{"n_layer": 9, "d_model": 320, "n_head": 10, "n_kv_head": 10, "head_dim": 32, "d_mlp": 1280, "vocab_size": 5034, "activation": "tanh_gelu", "norm": "layernorm", "norm_place": "pre", "norm_eps": 1e-05, "positions": "learned", "qk_norm": false, "attn_scale": 0.177, "bias": "all", "tie_embeddings": true, "parallel_block": false, "init": "uniform", "init_std_qkv": 0.0278, "init_std_o": 0.0278, "init_std_up": 0.0278, "init_std_down": 0.0, "optimizer": "adam_variant", "lr": 0.00147, "lr_mult_qkv": 0.4, "lr_mult_o": 0.729, "beta1": 0.9, "beta2": 0.99, "lr_head": 0.00666, "grad_clip": 1.0, "warmup_steps": 550, "schedule": "wsd", "decay_fraction": 0.87, "decay_shape": "linear", "final_lr_fraction": 0.1, "batch_tokens": 65536, "seq_len": 1024, "doc_mask": true, "z_loss": 1e-05, "train_tokens": 458400000, "steps": 6995, "dataset": "wikipedia_en"}
Each number is 128 + 24 x the weight over its row's rms, rounded and kept within 0 to 255. Layers, rows and columns count from 0. Numbers have three digits each. The size before them is the row's rms in percent of the matrix's.

# layer 6 attention query, 320x320, rms 0.0292, rows 221-255, columns 160-239
090:131102145165146062107151121135124140075108144084118151094101158125112125196134157132106151117185127106122132121116116112114148111138129108127103150146122104121109132130155161124151132109125152109105102124117142140137137141116144109089133116
091:162096156125122164144133088123118164097130169076132112119145103101129094104148126145143132196150159142115120088136123137118123133146158068136103168132162088099118090144172162113138107123126137174103094091102102142180176141130067122124122154
101:130194077101114162126110123126112153127132153210076152154092125125105137114162122146128147122080117121107107095101152085166097096108150146131114111123144130115128167146128121131133113143150097130154123092105137115109127121103163152153105152
099:094155126105153088119083109133142114169128135067123093066147144140154169139134116146111172105117138123129078120143123118151124114135132112126127131124156147146174141112121147128123173177114132144145148145174139113125118096102108097080130083
098:103169159124185083170156128132148137136143129099125121100138166148087131139129105118146101092125115130130101074165130159124156119148096111126155160119135145148140087125146130140092132103101120151153076093139118127162164124121165157145143144
104:122132124114104127154140117146133111096161163060175132113178130145140114126161083086144119133123129158139129123150101138103154162109128114136136091073154101130151147124120159123153154118153139081103151133116104136114084125099062151128134112
084:150173125149186162124148137114153136121119156164149126147191116120097121158169163101143068152136132108114155131147124150166145127082141081143131146159125170124081129132135094130123076124148099173146158120132135149141150103163182114158130139
095:147114162141123107150140151158102185139185110124147149124162137145171101121127105117153141124123112155101117093124078173105128125117139122173135108117154118152152109148126083109125107073086129136116117141138107116133130139101140175110148172
100:146148131112125116121164104120159146095108127128144141086062132166119157138161141110106178127145131115158098142147110144130092086144139127104166129186114131111108107129156091133148143138155144143152120131090139131105079105103158163137175139
088:138118120149147097171154110115140148113174156148131126097157131110114111168137092118169118124120102127164104082148132127101142126146115156125087123130155126131141149092155117142134124103133142129095131111153151154149126114112134155109122115
091:142096142152148117182157148109140147148157130119141110123158102143133095112164112133165155152188141135153101092115084138081115151118152120158122132119140128142129140127119149101104144113139133129112159150168152124145121128111079144166111115
091:061160170132104151116112122144137114112105133128095149134133118128133135151108117103098082112055136174098139150137119131143144068111113102093133136179127138118142117117104135108134121141092086159112092094189150125150134115151198120141136209
096:126115120138097113090155133166131123113116132088149106076121152131138096151173124128096137129164144117152114078142130107149148127135093046147123134115152101089132164133090163146104153107119143114131131136083106164109159097101113088124136106
088:118086107135113111142147130130123130079140113144118102142139086156161112178107136116144115168161102097139154133099138149129099184095124128144127136126103083098114122097082099128138160103139152078099113144143118150104127127103103116143120121
084:162142140141147098187155159120117111090125135177143124149138082123126115102093133133127139175137151170115154151138155127152102140132142145163132123140097122124086081118134054062103118110188127123156123124146123109149112135122162120146106126
092:129152111142127109094113106183146136100141118136108170085163103124095112126142162076119145115103169147141108137119172134173104089116137162094105125148139149169126191152141126130146090132092135137126122110168164119096105111114167142145197188
097:167163122154176113127172148132123143116140170120171105077153106120106116151155153160153137144154125143126127168079101165112151151148083143120101151101138122155140108106114116124105123160121173167134148146164136112130073132129121144129124129
093:099133109114117181132093122135141129137113116152121117148124173159135112134100103127141103157102168137140086156123122136134132141140112137132128098103131122122117098150144150089129144105125140091140176144085138172097127132139127132116108114
092:111125157113140136125134129115156137128094159120144132148168122102157141134130087095100107122107135132122098175118129167107098151104098143153114151127158139112112112121116106098121147129145155093125113151161137120138107128154100147152128118
104:171100109188118081119120102130126116129117114158156145089125136120167130127133164143125141146109147150110134151123140108131155145130114090096148092121123138132117135118123140142110112142158182112120159187145142129124120123071099096072143114
089:101113168139093138147099139144104141122143152082149121146173151152129136131143085096105140137161139135151119100120115144140159132113136157121120122099125102118131141106112115149123140092135100093099170136124135129128117098095131096151122125
100:071107103142132120124118137087150115106109119147131124148143098161138117086151122109091175165157142148144111115112143074137129113156135113133132139104111150113104142111106144128067140074132113147115103119161149133135079111107156126145122150
087:123118138117118136136108142141131173140126134116154135162120112122146144162143135104164134153148135142129158120157132096109131171087128127129137139133133125124168145115104112147150110120123141128090150106096101149114148106131136131183119131
098:112090122170143126144110149113129135110159127159111157074127135118128108152191134144169079176140111105116121083118083121116136131129162127106133126138124110163121094115122147166107154140120160134087154132145150166097110143099083141078111087
078:133098100105158098120074115100144151138105122082134140099141079127147161094093120145123152146154111143133106159108144131119146101169100107086087168166146136153121126131102113160077175111119145125150139152131123101121103182123098164091168144
080:168130112135136113135127098127159127117119098121136171070125104144099166139153126120125154091174087093143147123130122112130118103158132109112094132119142116166084110148131158123149117134122140131126124137095083120092133135140167170125139081
100:141105147121147113171131123111090119142168134093140110149133103139147109146178165114116149142164118171139133111128145106089155154103146090139165154101125097079119104148141132137127127103134116154101100088085136133134114124115129101182121140
087:100114194108098085154131154125151129103123125124123146153111118164115123103102185087100154102104082130092182145109132095140148119162121141150153143099133114138127143115139103136205109096142121147154107120092123115117126096132143104136123131
091:137144093130107119161129133129121189142160131125145109122155080129114133126151176096092164150169134086108137106113144112134135140123108080165129166121157098134155156145113102108103076117148145155133139139123128115158136147104126093126155175
088:118126125134173110125091123134110177133176124078137131130154139117144115142166128133122140124155129138137109085130137162113160118158094125145101132086143118150128127155123123151081158128152120135102136123106115102136129150134092139149095089
091:104143163123143141114125137137137134129130129107139119135139194113132128128088135105120149116113113133099113135156123132152149157155119104146147092065122139126110097131181115113128140123172139093165134134117157157124147118136133108108105099
098:110088093133113121132135173123127150137097126219139131160101118162117153162068172121185168108135094100088117153143129121145090143095163078131147105152128128100146133119104128153136151160142136146140105161145133164148154118143162110113148143
089:168122134083128135115107150148115122151116127081144120139086112102159128068167084131096143112086092142137173124120127087143120189148124108110146121158125124124155117134129146094148100128141116094068116114135080131109142161115104129097129179
090:129098095127155149126116191125114136127137114120164090164064138134112166122128116149096097157120143161141095134120150146118081114102130141125146111168135158106140082113132104142081116156154099115113115129117143142133103148156140162143131115
108:096108131110108114152163149104120145121115121123152068170110111137172115119087107111137130152138098125114117122120121136122133148122155125146122134096125141125150107108113078101126157059131124076081119133167129108116121130126145133108131173
# layer 6 attention key, 320x320, rms 0.028, rows 221-255, columns 160-239
089:155126103162086099114139086112135120147096094151119152115071156105115130131097144144137151103188089137112115110098148090174154107133144178112100128115116106160085126148166145144165095103121138103083103137116139136120104140110149125150122159
090:130131165150155119134092077121145124107103142103137163094127072092135118128156114129151108126150149131122123108112134137106138171132172150156161137123127140147111140136153105127090114110134146087096109147129037098160148114152107135151120129
098:127168137107142135129123155126154104142123126105141121151111124117139117110132136102133130102096120148143068132138127143127102146101148124134096127144113154162123130129124071103112128138118119108106108126110154125123141116137119129124118139
100:122147121058103074114131138133150145161136152074145129070116161138148124135159143123101124124118150131145060139128166135108154141130140149151132117126155095148121129107092146142118155162093120130132159141161134117108140090118124113093163132
102:144117203127170124142135158128103134116179098097140131090146154132124113113144140123108189130145124131115085132114101141128097149180117112154149107118116135112130136138125129168135083121102112157133066096139172105113137100117137119143137125
102:114079140073150094148095115133086137119152161083149149111154124123139121111131100136121128158094137163109128092139124120126111166096133114162155066094102137107128135119135119117118131149151117088121171156123110117093112125064083127124150108
089:122148135156149155113130081121185130116131111141121097161198147111096120126157174134119127112189131090084145124160124128121136110137097101114158165130117125132086148109088120118149104103130155164131101098124196152144158104167145133165108159
096:107091127152131126162168122116084159145176096105141133125170102189113119091133156129139141121157122124134110153146114119134132161144116115117166128084080124142129147123114106113149107056155110152116061099132122131115146105103102174155136117
099:144156143112114097129146106127142133107131137087155143119078145167146123136167143143153155107132135104158110105140140147119129100166141139129127140155134089148129114085121125144135135145115139103150133158112126143093096135075134178113143131
087:126146145154151127105122122133120127123136120142091134070170152122115110142128103104147166137106096161115100105152137171129122147128089132151074098104166161103104115095149153130116146129118126139119106132140134061119116136133102115091132157
085:110138161149158109147112123153127143141151121117130108149139119170133117113149142138153108133148144151145113124112140122117161124116138122174120129119112104119116104101142072114168158071105147114095095117142157115126095094086105140129058140
092:137143168127093145098095114130163133102106136120130156136164098116111126126133140127109107122078127123063106194130159120129131099106119132115184123175150140112148123113129112149093102167107107134151103116136140156106166118154141085118172162
097:138143129123104060125125101138144123117162146154135115092126127104145122102164096136140140166165144101132135086143116102114145185120094134120113122141127177103118138141117103140081132136141153117129157161084101133116148099124135099149173107
094:103135136098121092152122149146116121105131089155122133145137098120128133120102082152136139178144139123122139169096108074112088139129122170118112131086095161110126148108139094114127144130127172091132179160152122092139098160102120129112130123
090:166111131139162150126152166099110147111106113144135105169154102096126132112082154149175123165165093150101168107117123116155099124143119120127107129143106088127113116125139065081182136110151113094110077096121113140151102150105123150137104156
090:149142119171136153111122136166146169119125133137148130114151123097138153086128150111129134114106105094121077144119159141108131120130111125096100132149173127130092125133095147119171144107080143099098134094102133130108181121157107155134120140
093:114108106136108063168140133087142121134124128133124153101139125113152132123127152128140166148188124136106089096121123138092120185147173151136139101080108147158104134106129139135132133106147156089149168160130150144119095134124150181108162118
096:117140138147114151099121125132151134111162111117133087135094136166174106148123106099108139115099177134134138177134105130140126152164145153120128105049114144147138130154186167124101151144126121082104158131099133178098149123159101150085089095
093:122103144158130131103079140101144095170112139129093159113097146108126107114114157103153128120134121133117137138117141156115060150100130123135149140119152165111126142132150108118110116129115148119129132174194154115142102127142133133124128135
100:158063089156115125123171119148156145125163127151184105135161150132146110146177102100123143143140080153148135133095107130109125107137054127127127103131139133143102146092130132112133162101115166095102126104114149129121090116075106146100114109
094:107143194116117087127115139163097135108141114084127138145160117150125111113095096135127089149154108104112117121124149116115105133151129146111112118109091166089110122110143125161110148137151158109146149181132110095093135105113097108133107099
094:130131112108103123115123141081137109156142139110164094176131094144131142088138125111138109121177094131117074097126141155138141119142138133117127164141127132130138112091159127073111161086124097095128124090112129127121105144150106145167120146
092:104109147110147175128108122150125139121145127115100156173093121125134155121135153116135114132086140140104121139134136134095098125069127098096158109126134150107135100107108126139138159118140152129112141117108128135161174120147122103125110159
092:136145112133133131121136142137149150116154150155130081086140168156150132132162099120115099092140112128122113089102100136108151115149136116111124139100143127153093137122151143104121149097155147096123117088112127137146092108125123160124120111
077:129143105140121166113125122129088130159092143120108164071079134104102113137152142102132143123160111158182116117140143153116129129141078167109113107104121142145130145128166114179116121139115100166133157143156082129095139132162147120121192115
084:111123112124139103152131087123102132087099145142132138089107138132092144111129090114123145128156132150136123095127107111147130152141121151134089094142131179140119119127144145165112109168146139153185154181150079146082178167091157165096192112
098:116094146116155095148144138090117128109150146096170151159145069155112149109176126135126148167176111147123144068097140096126148133112150134144130169115151103089138104114127094097152119115131116119141083080097129162150139120120136129196085150
091:141091154104114124148119154156116152092109125094142122179164116144072124143118116124099145143136108146184114151136124117153119129157090102137120131152119137118153123118140129138136110114118140102175117123124096124144113139106131088173104140
096:128143080094132168198166157141134130135173114100141140149141092135108141117178123114091112157140121078134122080131121127113153081124073133177138168125161113135130126085099101111134138086083172124112150106095160117170139135140136101102140154
085:134134144148138149083132135137092124135162098097143096147136170136134101128136110091104125103155131134144115111106164141151153129121095115159119129062137104099102129130100144126157140084146141180121092094117141148146073102153121132199116126
094:134128119121119140108142128150142122127148111099123080119168148182151118140121119112120145081145111167148118134119107155149140118147102098145127143076099100156122144110158139093166145123133137104122073067090150184130099097160130108145104127
102:126154134109106124139151175148139128118150104174120117119131157143114146168108117122121148122119130077124108171139109130128101123122132137124148127118134164162143153133157100153125118149097118115164160133124159128146123137111185149079128160
092:173108126088136144114130114142139132156126138095126159121096125131150141094121148156153150144072121130139162094130135115109144139128164103069150149193123118092137118157147139111104122175152121133131112109160060124109157133126149081109132169
090:145126143134110178098142123136102150135131125095139136141046153119140132144117170114145136126141147157095096108134171177164102123096138137097154125109153164103111106148146118137119123152121109137078124088144135148124107164185154165135132138
111:126094130086104127154112134121100155123129102131135132144134125127130103128091106110118141154155131152120094154107114101122101118135121153106097139103093170139162153152147098095102111106093102078147120102146100155118096161155130133112154155
# layer 6 attention value, 320x320, rms 0.0274, rows 192-243, columns 160-239
084:117125194123144102145132142144123118105130133177125152158104109160095153097121114130127141092124138159159113095146142147142178113116121134080093157137111135157105144143146081140142111158146125120088105126175136134152135141128120174097113155
086:129151116135101121127143120119151127121137079148085128135108141125143116167077140118130143086140105087169127133137164141166161106107133146106106147159174113136178149116122142139149146187141147121122098100119126166104114114125106117118155102
100:115150110095147125079134130122110115097153151097107140103112088167167111121102114112109169126123135160124101136151130119125131152153117109149069133106142145093093153120168135174122144137144136167151123130117121128142104094112109141112138126
091:113143126124133153141128106135130148107107142098125070113111124125092152110118126098135137165156144110153147132135094145144096140092091090094124125144118133179116116129138144075154134125134165156147138109139124133120143069129141068146123152
088:092175144133116144141122136110151164067151167133123121119119122156090157172159135105102135110110108119176103115107107127138139155127147120123109118182146108089154127124143108096125132157106144115177163107141127145140106124125149151141147127
091:115177098094111119151118178124085138165089156125116112132128131166148114105118118135112175118164130147097154129164119130113155132160147120134063103107125112114142153159153103114109130172132119116106103140102110130133124101155141132096141113
091:095104122150178075088114099147114098171125173120135104150138184093106152136149120075121087172132167128153088111142099132123101129155143117136138138137154156089089089161147131108126146139123115176139116112140121151156137112100159107110126090
084:177149149128109130146125153113151141106119158127135105164153139149130127146165122180130150152121158138137124076109103142102115109155096150124117141171098116129128103149126113122130147119150114120128104122183147145170126132145114174108103132
095:129144120089111138133153129087165137129120119112116136151126076111142107133144147110114120148152109094108138143160151114113097089161106143152094128132166192139120085115206080170152110130149165143144186191135135115159113122139148128134176105
084:111158141195141110147096091108124130137124157114143126143098139122160146089150126096115113101123151118140144090128162104123167176128107173100100124068110124133107152154126133114125059157093145080121099151188131141114124127131115161122125132
093:103100111131079133128158149115109135135106177142108095142118091086135147134110143164126109100122153113063136121165135150134115162149140116138104145101155155114156110134128113165120095133101119139119123152161114145073123148127179144097109162
092:143075142105099141153107154127079136151101142051171180125109127143093098130111134143116185121130146156107163130098180116128139141113095069114109128099135124140151130132095149145133152144120115160147145146160136183099149146143139139137100177
088:105115114104107125143099087122127152103146078092131131138155158152125160130111135142119178117169094130072106143120139135134087135131103130164116130152100145126131094161102154121118132155142076146154153104122113134141165113157156101168102138
087:127104118107132135151117129144134110131125074109124130103154090168159112136170148163153124150111137142136117140127114140087128132091157146163138163132144133119123138134138128155132182156136150163166088101138110100089109129108151060163102114
083:132129122127123072091111121124122108119128131162153132131102131152132140058140142166088129116131129116098125093151134116123128139144111161165094126119094110159105181140137141104101142155105143105152103157113112111128118134123073106105093106
095:154076139114128145114091122139128126150122106134114145148188126159117097119126117124100120132108111109098107120128124110121117147151154148127124141133172131122115125104124117122131114102100122124146163173123119118129137118116119155139133148
091:090175125136111145133108096092136103152161132109118128103125122117113160136138112122102084174101162137148133071093111106128149131144123139110193089153117097140177108168166170110090086153140110089134088129101112163145145123141112162121123121
093:099131143160119126145105120154160154138171081106113083121192173170142103110115148101137146139122131078114127114139115133125111128116152120139172130095138083070136105131147092150103169133108078131121082149118130130187124166114136129156146109
088:150104118110143095138116101139117132112093186110126150100150079112120101179156143111118155128155132167140128121097112110147132125147161145127083167144145171128138168173153109127140143094115159119121136140137120110121137160141122105113145094
084:100120127134132125153124127138109131157143124145116110109101106149114121173160128121138123134121128137122132137096158147122121143132140099128143123134153097111127119154152142085139134149135114147099146129137117157134171130130157129159111168
087:092078146139074121116153115162125144152099161172127119139114116112143095121135158158114115094111160117096102151140151145152158123093110110163125136096107118145138076135129150137116136124178106115115143126151114138097150152128149129109094112
091:135089105139114133146151102137117111151084145060166084149116119154147111099161120141144145125154166151156134130161161133083106129100101110134096073138096134115133094129139128102094138142118152106119118125101134128124132114147124098135121140
087:115182140134152120162131167129127100171131123129138127134139090066114107143095145092136117153158125150176156098099143087185167140137159129154136130126134131102113162150165071187154119077111116114136104157105112094142111144118110129090117179
087:150156112111157198150127135128144095119097118111103128136139164153137118086137146136141090170135123127148158179154114163136116139118142107133120108160105129137135110093111122123163149173141149177153124133137132108133119147141167133130144150
088:133140152167051164148118085124170133128118131142130098117106105133112121116076133130152145146163146143165107131112171142123141119142093066125152134135145151157103147167125128106118135158112184131108108106137128141090143134149132115157101158
097:140101137118087144169150115150126099160120097148116193121087138112089172133140117175126148124164105138092132146100154147137128132109117118108109139119073102151142094124101132112124131145124132155080109116125131152084174064159129136116116174
081:103131149139152117085143121098120157119157118177128140131133130111164107079152138169115141086142150124151151116121145108150114141128105146113074149097126108170126128095126125090116089114084101087148140122111146115146122087144091111140126094
093:138176114141109136163163127134148156131187129142114153086168160091121129135125108109121129086136112097165098122128080123122110120120155119171155137133115085097136119114124167107137144097158161148108121113118137106150131195145114160159132116
086:129153128114184136148107098087163146145143113110124130116165112160170102102127100126091137159150127131098102164127115155110114127155123141169145156134111094131137140075109072125112151137117102115137100137120145149182142151109102122094171137
088:139125166110159164106160147128154140090154098167103114137166165107109084112127121142080125093105103102101110102134094128150110143152124117172125162108111108093107140140099119097112129136138121111128117171134112144104111086129134140116125116
089:131149105166140145145147128125114107094142101163115143114149151116102143133138142096097103108093127134163137067101125131156138116130136132134088119124195133152103131105092143156110112100094126134136105140133120150120123120138087175098168122
089:145117105134150113139136128176149140193098175096137132143121165120096125149122142109161143081147130151148120159123136123155101139099179086127178139135105133132113093123105121142103123138148111148115134116101144103127134120129124128125133135
075:136115138151134114118110104115096144098136176142132115140106117118121110166120112096100121110167144142163148111120114144158169157166143105112127153128090194154109148126104127112129104163089137123112129116116149097092124161152162106137116106
074:107133138106099108108137090158120055105153148093128088102169106105141151206152143134080110160085098117137128121169121160198129118102077177088117143125096178126135130120146101179142095115157107166115111151165132118109131126151133148131111113
071:151155139124091131193124099130082126121133095117116134121125121121111125121149119133150114173143121155145163159089141080120117136147138123132136086157099111156151153122172121108091143149119090104064141147110123142087143078110169132114073156
072:129136133112107107161135161107134146114177155167115130114162155148087177149085113135099117145171103135108122118095127091112180139121145130135138155087140125159142116106125120142118158118115102131135128144143116137157087099136165143097178134
072:154093119107126134118152091137117140132180149109137155122137108124134088163098117108133098139137132125116115142149129174113117153103140136128118148128154139148169126119069081144118141148109076125092128131129154151112103156139190130106134140
073:117125127118103121145112101142146152135147123114147156169127113125111161123124114108141125111106121124128112128116099166117153096069146109129131153122134119119141132093080136132120070124084156154109142134163145083153152129096154135140104179
070:161153067145130154133140137074154110149169157185109169106141126076121159106136113137083124153123139106141163110179104167165111118149141129096129124082172147120111101121094126112090097133130077113105104081099105121087141088147131074168104148
078:153120134136146131131137121110070167119130107126128144106122120096149130120116115171107176113089125123126132133102093137149113112162103099121140102135107086091147120138127161151110144073104077139102133166144124119138094130157132162114124132
073:148136140121093113146136118130122129142122072171147185143166081070133092137148127161155178137142136119138140133079119139140121107123144145133174172191108165148167127108106123080128111163151154167148114157097126144148144122101146129174149166
077:127125144130134136107123098142103130102105104094133191129121106129147149107106142142130146111126143121159123108143141124183175133076142127123102094098138100120164063103103118124145107140134149130140104155132150131101109109122152160118138113
073:120117166124122110135085151100150160120142121101111065139161081089100158126125136113102168152150145152142141113114132130153134099108177117141125163121132142131121154172098130138112142118132153127144112071132127110127127129150144094125106115
080:124070128115109112114110118123136126118131139152119091131172143163103112099088131106119146139113144127111133126146168146129130110134139146122111120186120139125106138150133136153118135164146134177114096109123102117124154109132131084143146117
076:102160121101133149090089188154129122074149182139164144114155146130124143138150169095137131107113115147150148081185123093130114122111134142121139138111122115094160144118182111093128116168152105128129131147089109142153088103175134177125129091
075:144118116122132159119131066100126066097174146138136130132148085124105090168130116109150139158099156122143144129132170151123155136108097152164165128116129105111138108095123085097164161112136112112174140069114142150100113136126164129104146124
078:113108129151127099111104128102134107118111128134135122121104174177183116127130102123145123167121132138125158151124107125111104115095123131112115124105141134176135162121121098139146134138151153118126162135162108149089106079095073126079144121
078:111122145107146121135186137138079132113087123131110087164167160141154113103109113141162174152120094111107148122130149124161111102126175154089082133119149106151100104130180138139135165125154114147132165140133140129161129086123159131125125099
079:171125087090140118111108123102143098091183130101138119125113147136126140123153138138122135136101177118152130085139150108132130121162128097126110110142117129122118198112074105081107091118162126091094143148160112136081108170110098102117158127
070:101132144099175142150097181138069177147114154124174164141145150103122137090149155122108172126115156165135143131130147134164120130151145109159131088138103109074172147175160110147122112130153159164111171053145115121155142135104127118123153169
073:047107117151145121118148138125147138118148169138148094127135108143119181141125136118131149090139080117142160099146102127102139139143122117088148118109135162124171130106133132114157160142125150092085103154135114124088167134116121145138101131
079:095118129101123083120135127145147152121084156166098121119165126104155107139104112144119121158125153094131102173130158129099134137127171127131141159167137133127105122157119134098163131117157169092107135121157111186127124138128147114100154140
# layer 6 attention output (transposed), 320x320, rms 0.0487, rows 192-242, columns 160-239
080:185152113143139160080157119149130122114114133107131112132116114140100110170158144152126129130112123086108180124089136114142128097154115122136104113148156094177161121129117151132125165148159124142143161091114192086123085143148158084078107108
080:151144116179125120128151178137106151118107139187177122157101142119127113138110133153141105106112096141146144094096169115159158125160112102124137127132137061084117123114120123125132164135164129134147160087105148101159131131153123124125086077
099:140148107133133159096131146108157082129115115181136100147119126110144149176137126119135144111146186131117087105118162142105108088179143126145110111146106117120160157173166103116113134156106135170158147153106069112105147124198128117106098143
087:097152139132137115148154144137125117175155112103128173135142124144111144185151131125127147160107139136171124115149121149138094136162123127144151093128160105156105124140139104138122113107174142141133153161094096178113106114139112141142116084
082:127192108193127166146112173155080118103135133120111144183164142120136160107115130155103138067124136123129099086151127097142110093140139116145110113126139155181162145101136138158112145155143136133161103102149188110121158145134132105114105126
085:091176108117148105092110122101167134129124099106159138113134100141107113129150165114108134144135119121144092125135152134123097133161118122156073133124126109114132151125126146163159131142100163144117141127162143100147164158143157108124116148
084:147115115139133122133161167156134110121150133127151123136148155154172145133087107131136107136129143092113123108131146157120120148090108078161151110138113112161121154129156140170126153108123120114129088150128025096154074107139105126091101187
080:097133142129097107056114121175131128110075111139098147126113132114129142127121109115117123138115110123110098165139147137159112104094120098147094140131133115123123100096141109100150133136122079130072101169096173119151139125170134157128108155
090:095155130114152160092121143115116116154147091138123105134109130088141121142146148147155111144086181131122065063129137126129119153145128094146145130117085100144102194140106116132094147145111111178119119109121250136130142090108131092133139125
082:140131203104132121127169100124107109091103135083102150094121110119100141115146128145140129127119129104127189098133081107159128085079182128157164144128122150120110131133093107172124116145174118143166094119109099113142137191138094076103114146
091:083132123156128109176136160151175146140137132130117107121150128118114123162131169147113125176104135151128117172113167133111111078101112080102072124177133112118136176143141123098116125167088135155133084102114167104134176102127107136120106145
086:085107121161152127110084137132127132149116134109103145155123112132158125163136139111113119120140157125148102167118133105083095153156138111126110153162115137136115091146126122132162139167106128119092121148079070103145101135175129146163149193
085:103113154121095126125082144103122140179119101109123142138117137125153089142158148098111124108126150156150098183105146109098143168183104186152145129112123083108108127146141153125109120141114141126082095152080076133156153142126119114106120105
083:105147078130150122106148131134146145112132116117123117120121093164149145099087098126121136138103156165087143124138092104137093162103078106089141091103119175140114099140132147127100097098104145124187160167109155147138132129130128164181110113
079:151151095091148122136136095075149165142165104139156108094040090105140143119120135109132148161133129127134200155131091132146111097121132112118134087115127136121136116108103152130096136113132135116148159145171185157072189163144162105132119098
095:097108150089122141093122087112120087111128121125178114101116151113179131102117121143132125129153152144126133139108146127149155123107101133170117118063117137085117129111126128135185128171114139096127089123150120122126119131167117117131152103
092:130137151120108087154135158153124158151114111104120123126130102149111179126158114145123156136141093156097143083159111126145070108110150091137113110106178134158112116114111128123119134115153138126141096087132161125134190161092157122134146121
087:146123096148093080110123159105134130121078110136139114131146130145136111096144111142112130146140104138125136103105160084128151104141092163176109142082141110142096184112087152150175104170134107100136161104162009127139117159114135111116100145
087:116094134111148113151136107159116094121153120101148148141131106126131115125135102137150151108168183146129100133132134171083148177131186152168134161107109181089132103159160105145122127121127165129097175133127095131128105116142118125117138148
082:108122122136107111132135169086142120137120137108107125135134122144149130159167135112117165109198123148128089097150119126090139155154146176161106116130165105096139112105130124140157124138125117100133108137099098106114100100151088128103138115
086:113138086166123096117134174175144121092173150134148131119133133145143125095147105161096138160112104121114143116135149134141147142132144146126168133134106124115157173106113121184149147195102119117146135113144098075152099119108064118123142146
084:102158123136136120157133116121162125119112157101110148123107122146132129179161130084114133176127128104146127179185088141119126140126138101116170113115145154161134133117124102115144109143175135147156151164127068115103165149114147133146113145
086:121068116113126138171183127132148128143136159143129119109112150165124157117122163159159139130141135088105067117109143137097162094150146140105117134138147123093110120132135139108140126118106138112152161117158143157100112113156131157163152130
082:135139166098120124134110144170129140137190121147145149116127122149132189090097114137152136104125145155118109101149072131127123109130101110118109096145147092171151138162109097110095131087084166097147137119128128128113131108113113114179110093
085:115174124111144154154115114133092112138166097142094124145059118139156154104099142171089151092125123141129099112132112105143138102147138148133165105136118098140132132160089086131142155098140124152171134153115063126132098147141107132137166139
093:132108147115106117161127105130146092104178158121103173112123142128109140152172099091122136152094145184153142192160114127106105153109156169125080123166118103107155091098121140095107145099163145113133158142120084123133131094105171132125149122
079:148105151153128129144144105111118146137130162116148140154158111124149146132168119170132103160117141080102181142142148118145098117130110117154110107122133126085108112118086125163106132170155124158106141161148117132148189158093174109130121083
089:152108148130104123123148159150111144147108112209151119128142124137135115115099117164140130113135131124113124094111147115138130123137131139094109137120148151129162129118132171131115096155103112123125135102171006074097117152087146135106110125
083:105134165144092146092106150125096140104148125147098103153130121135176142170106099108167124088125167167138102112088141142148137109138095123160113083078125111134123139140142119156100104117106147114102133152092054109080139115145173164121140106
083:129093122156120122131155132121121109125155138172129160139119114111130124103156119154142135171102113121153129112104186136141143124104151146133081120142140105143146133078129159165142084129116095142114158093121078125137115109083112140132111140
088:114154160121088161161116132129142129125126116182124146138136146153120174119100130140133127136143115145101154145086168092132144082114142146119076105115145121157188132147134177117144112102178152159131117100153171079124200142134121108138138130
088:155099125105099112128137083117123103154138126138117127116176109164128135100141101134114168126113124096131120146156148122099128133115100174121125176149112158132120146099132098107187128118125133123122142137139012117135076150091141121146140138
071:115187143115082121164147151092153141140143149117141157114177113152129125142131094084089164147131093148142098157142092116112105081121099185172098132131108120171141136121150101112159119146136118139141126094125105144152105120112115113147149143
068:126093136131145108184129121107134153138103123120082146128145095140131137105108179106130152154128139150142156142136131116119107158132157167150159123169118103117109140109108100090147145112131110107111127122148081135151112105142167115138135150
067:124131106106106109118133106132148116121103157160123128113118159143120129173123141132129137121131121106123121144137145112132156130131104088140163137111120132099096142132111155134172136138101143162165074105113110122136136080133143127108140118
066:147105130083103130116127106172155133118071106124113102170107077109136114103149116125134141114118136113151125132120159166134108150115083141149126111142083137093122133110127100114132085150103104089083149103125092140088161161133125146135101113
064:129104086129099095153088135088103132148093116135173099140121163124150132107169111109152127119176115126149130119143125105138103131157122125127126120125125119127123165080141152131063127128126159147137123128141042117139174105133117124144081142
068:141147147195152120127122172142102142150128152135140153113169122140145145155140082142126126127167112101128137108139107121164097135143093126133144127125088125152111122136155145132081113178148116135147139148071166143157143122116103113131127060
065:090122106134157069124124121126124135140132123125136119128143137147095114148184144128124134109150116134110105131143160096103108109113136083144148108136126084169160170107126150126087126161095157160140153130101196119119118163116157161068124125
071:152127123125097136165132118183105123145120100087166117140115085164097157110179112081121104137190122137127125125155129132120145150105141113175133117119153160159121144174101100149137108137158148100144106095094103139101182143104120109101120111
065:092128127120112132142104123131161105131107137088146122138102176126127136170157127127092081137157062113140109203145132123135109154112105094127121124076161101129141128108113123161135139146160144128099141083112167136131152134111106117090106090
070:134130163135145112139128140135108137106127106150118117132124127125107113149147148100129104140125120136165143131121113112105106148135138140111119187152115148124177176151111141133084102138158090138134167131156019118146141135146081110135135094
067:118129133127129160136140116135114138150142145144163143138133138135151094132116143117169094093133154100055120134100127117091165206116098068152150133114114136104129081109098162113158143142113153132146086149126136120135116134086115148164124119
073:126118128141149183113131103137159139161133111120132110108112158109147125152111150134178131131090135136130146150096117096122100169114120076104128131098118111131165086133104131077169151133104132134174085138158116097127097133119110150125137136
070:141115147136093104142132120100130126129082100148120098149137150111114110149093149147134095142115116104130145159093170140168137137128133161132080103130108144108138130126114113139133150098088152097131172150170174097104121134135120107127159139
072:104137112125119110130122146128128158140109125113138102101143175113138124150128094105122140093135143105128124123152125118138121106151150155120133125128137115187144180141127127139130126155131121124127109150132116078148180093145120118098121124
073:156124102096145139149143140149130131125132113122109123153106103094153162043124141124111138106127111139147150055150095153123159122153159121098115153160122125134109082146167124134129102116100088125115099112128199115172133166126146126161108151
074:156145128127116145143128078138148140165124129114123127088118132120091134120138145105096082114131136128111118095097091117109117149152114084107131142152121119077161157168116106104146104159129152135108093088119140122120143138105135146141113161
075:086144155157162125141135139141127146172117115094138158128108128160078139114127094147111140097134062140097131093162119142152164083136173168121130143136137166171129108113159133175070127113143096129141116095090193107160103157143179104153107121
065:148134128152099117117127100139089105099134093159088135136091108151137153148118132111136162132138110141113153162132130063079088123117121125094150147122150147155114085115104152138182131141097101117108126139106215119124130138128102125151139068
065:126126127124133137136128135139126135102118147047124154121135134138123078111135129112081126137144187122121103140121127123128117164129128163116103180138100136152121131122131111123093096118144096111161143114123182110154095162120087153162109136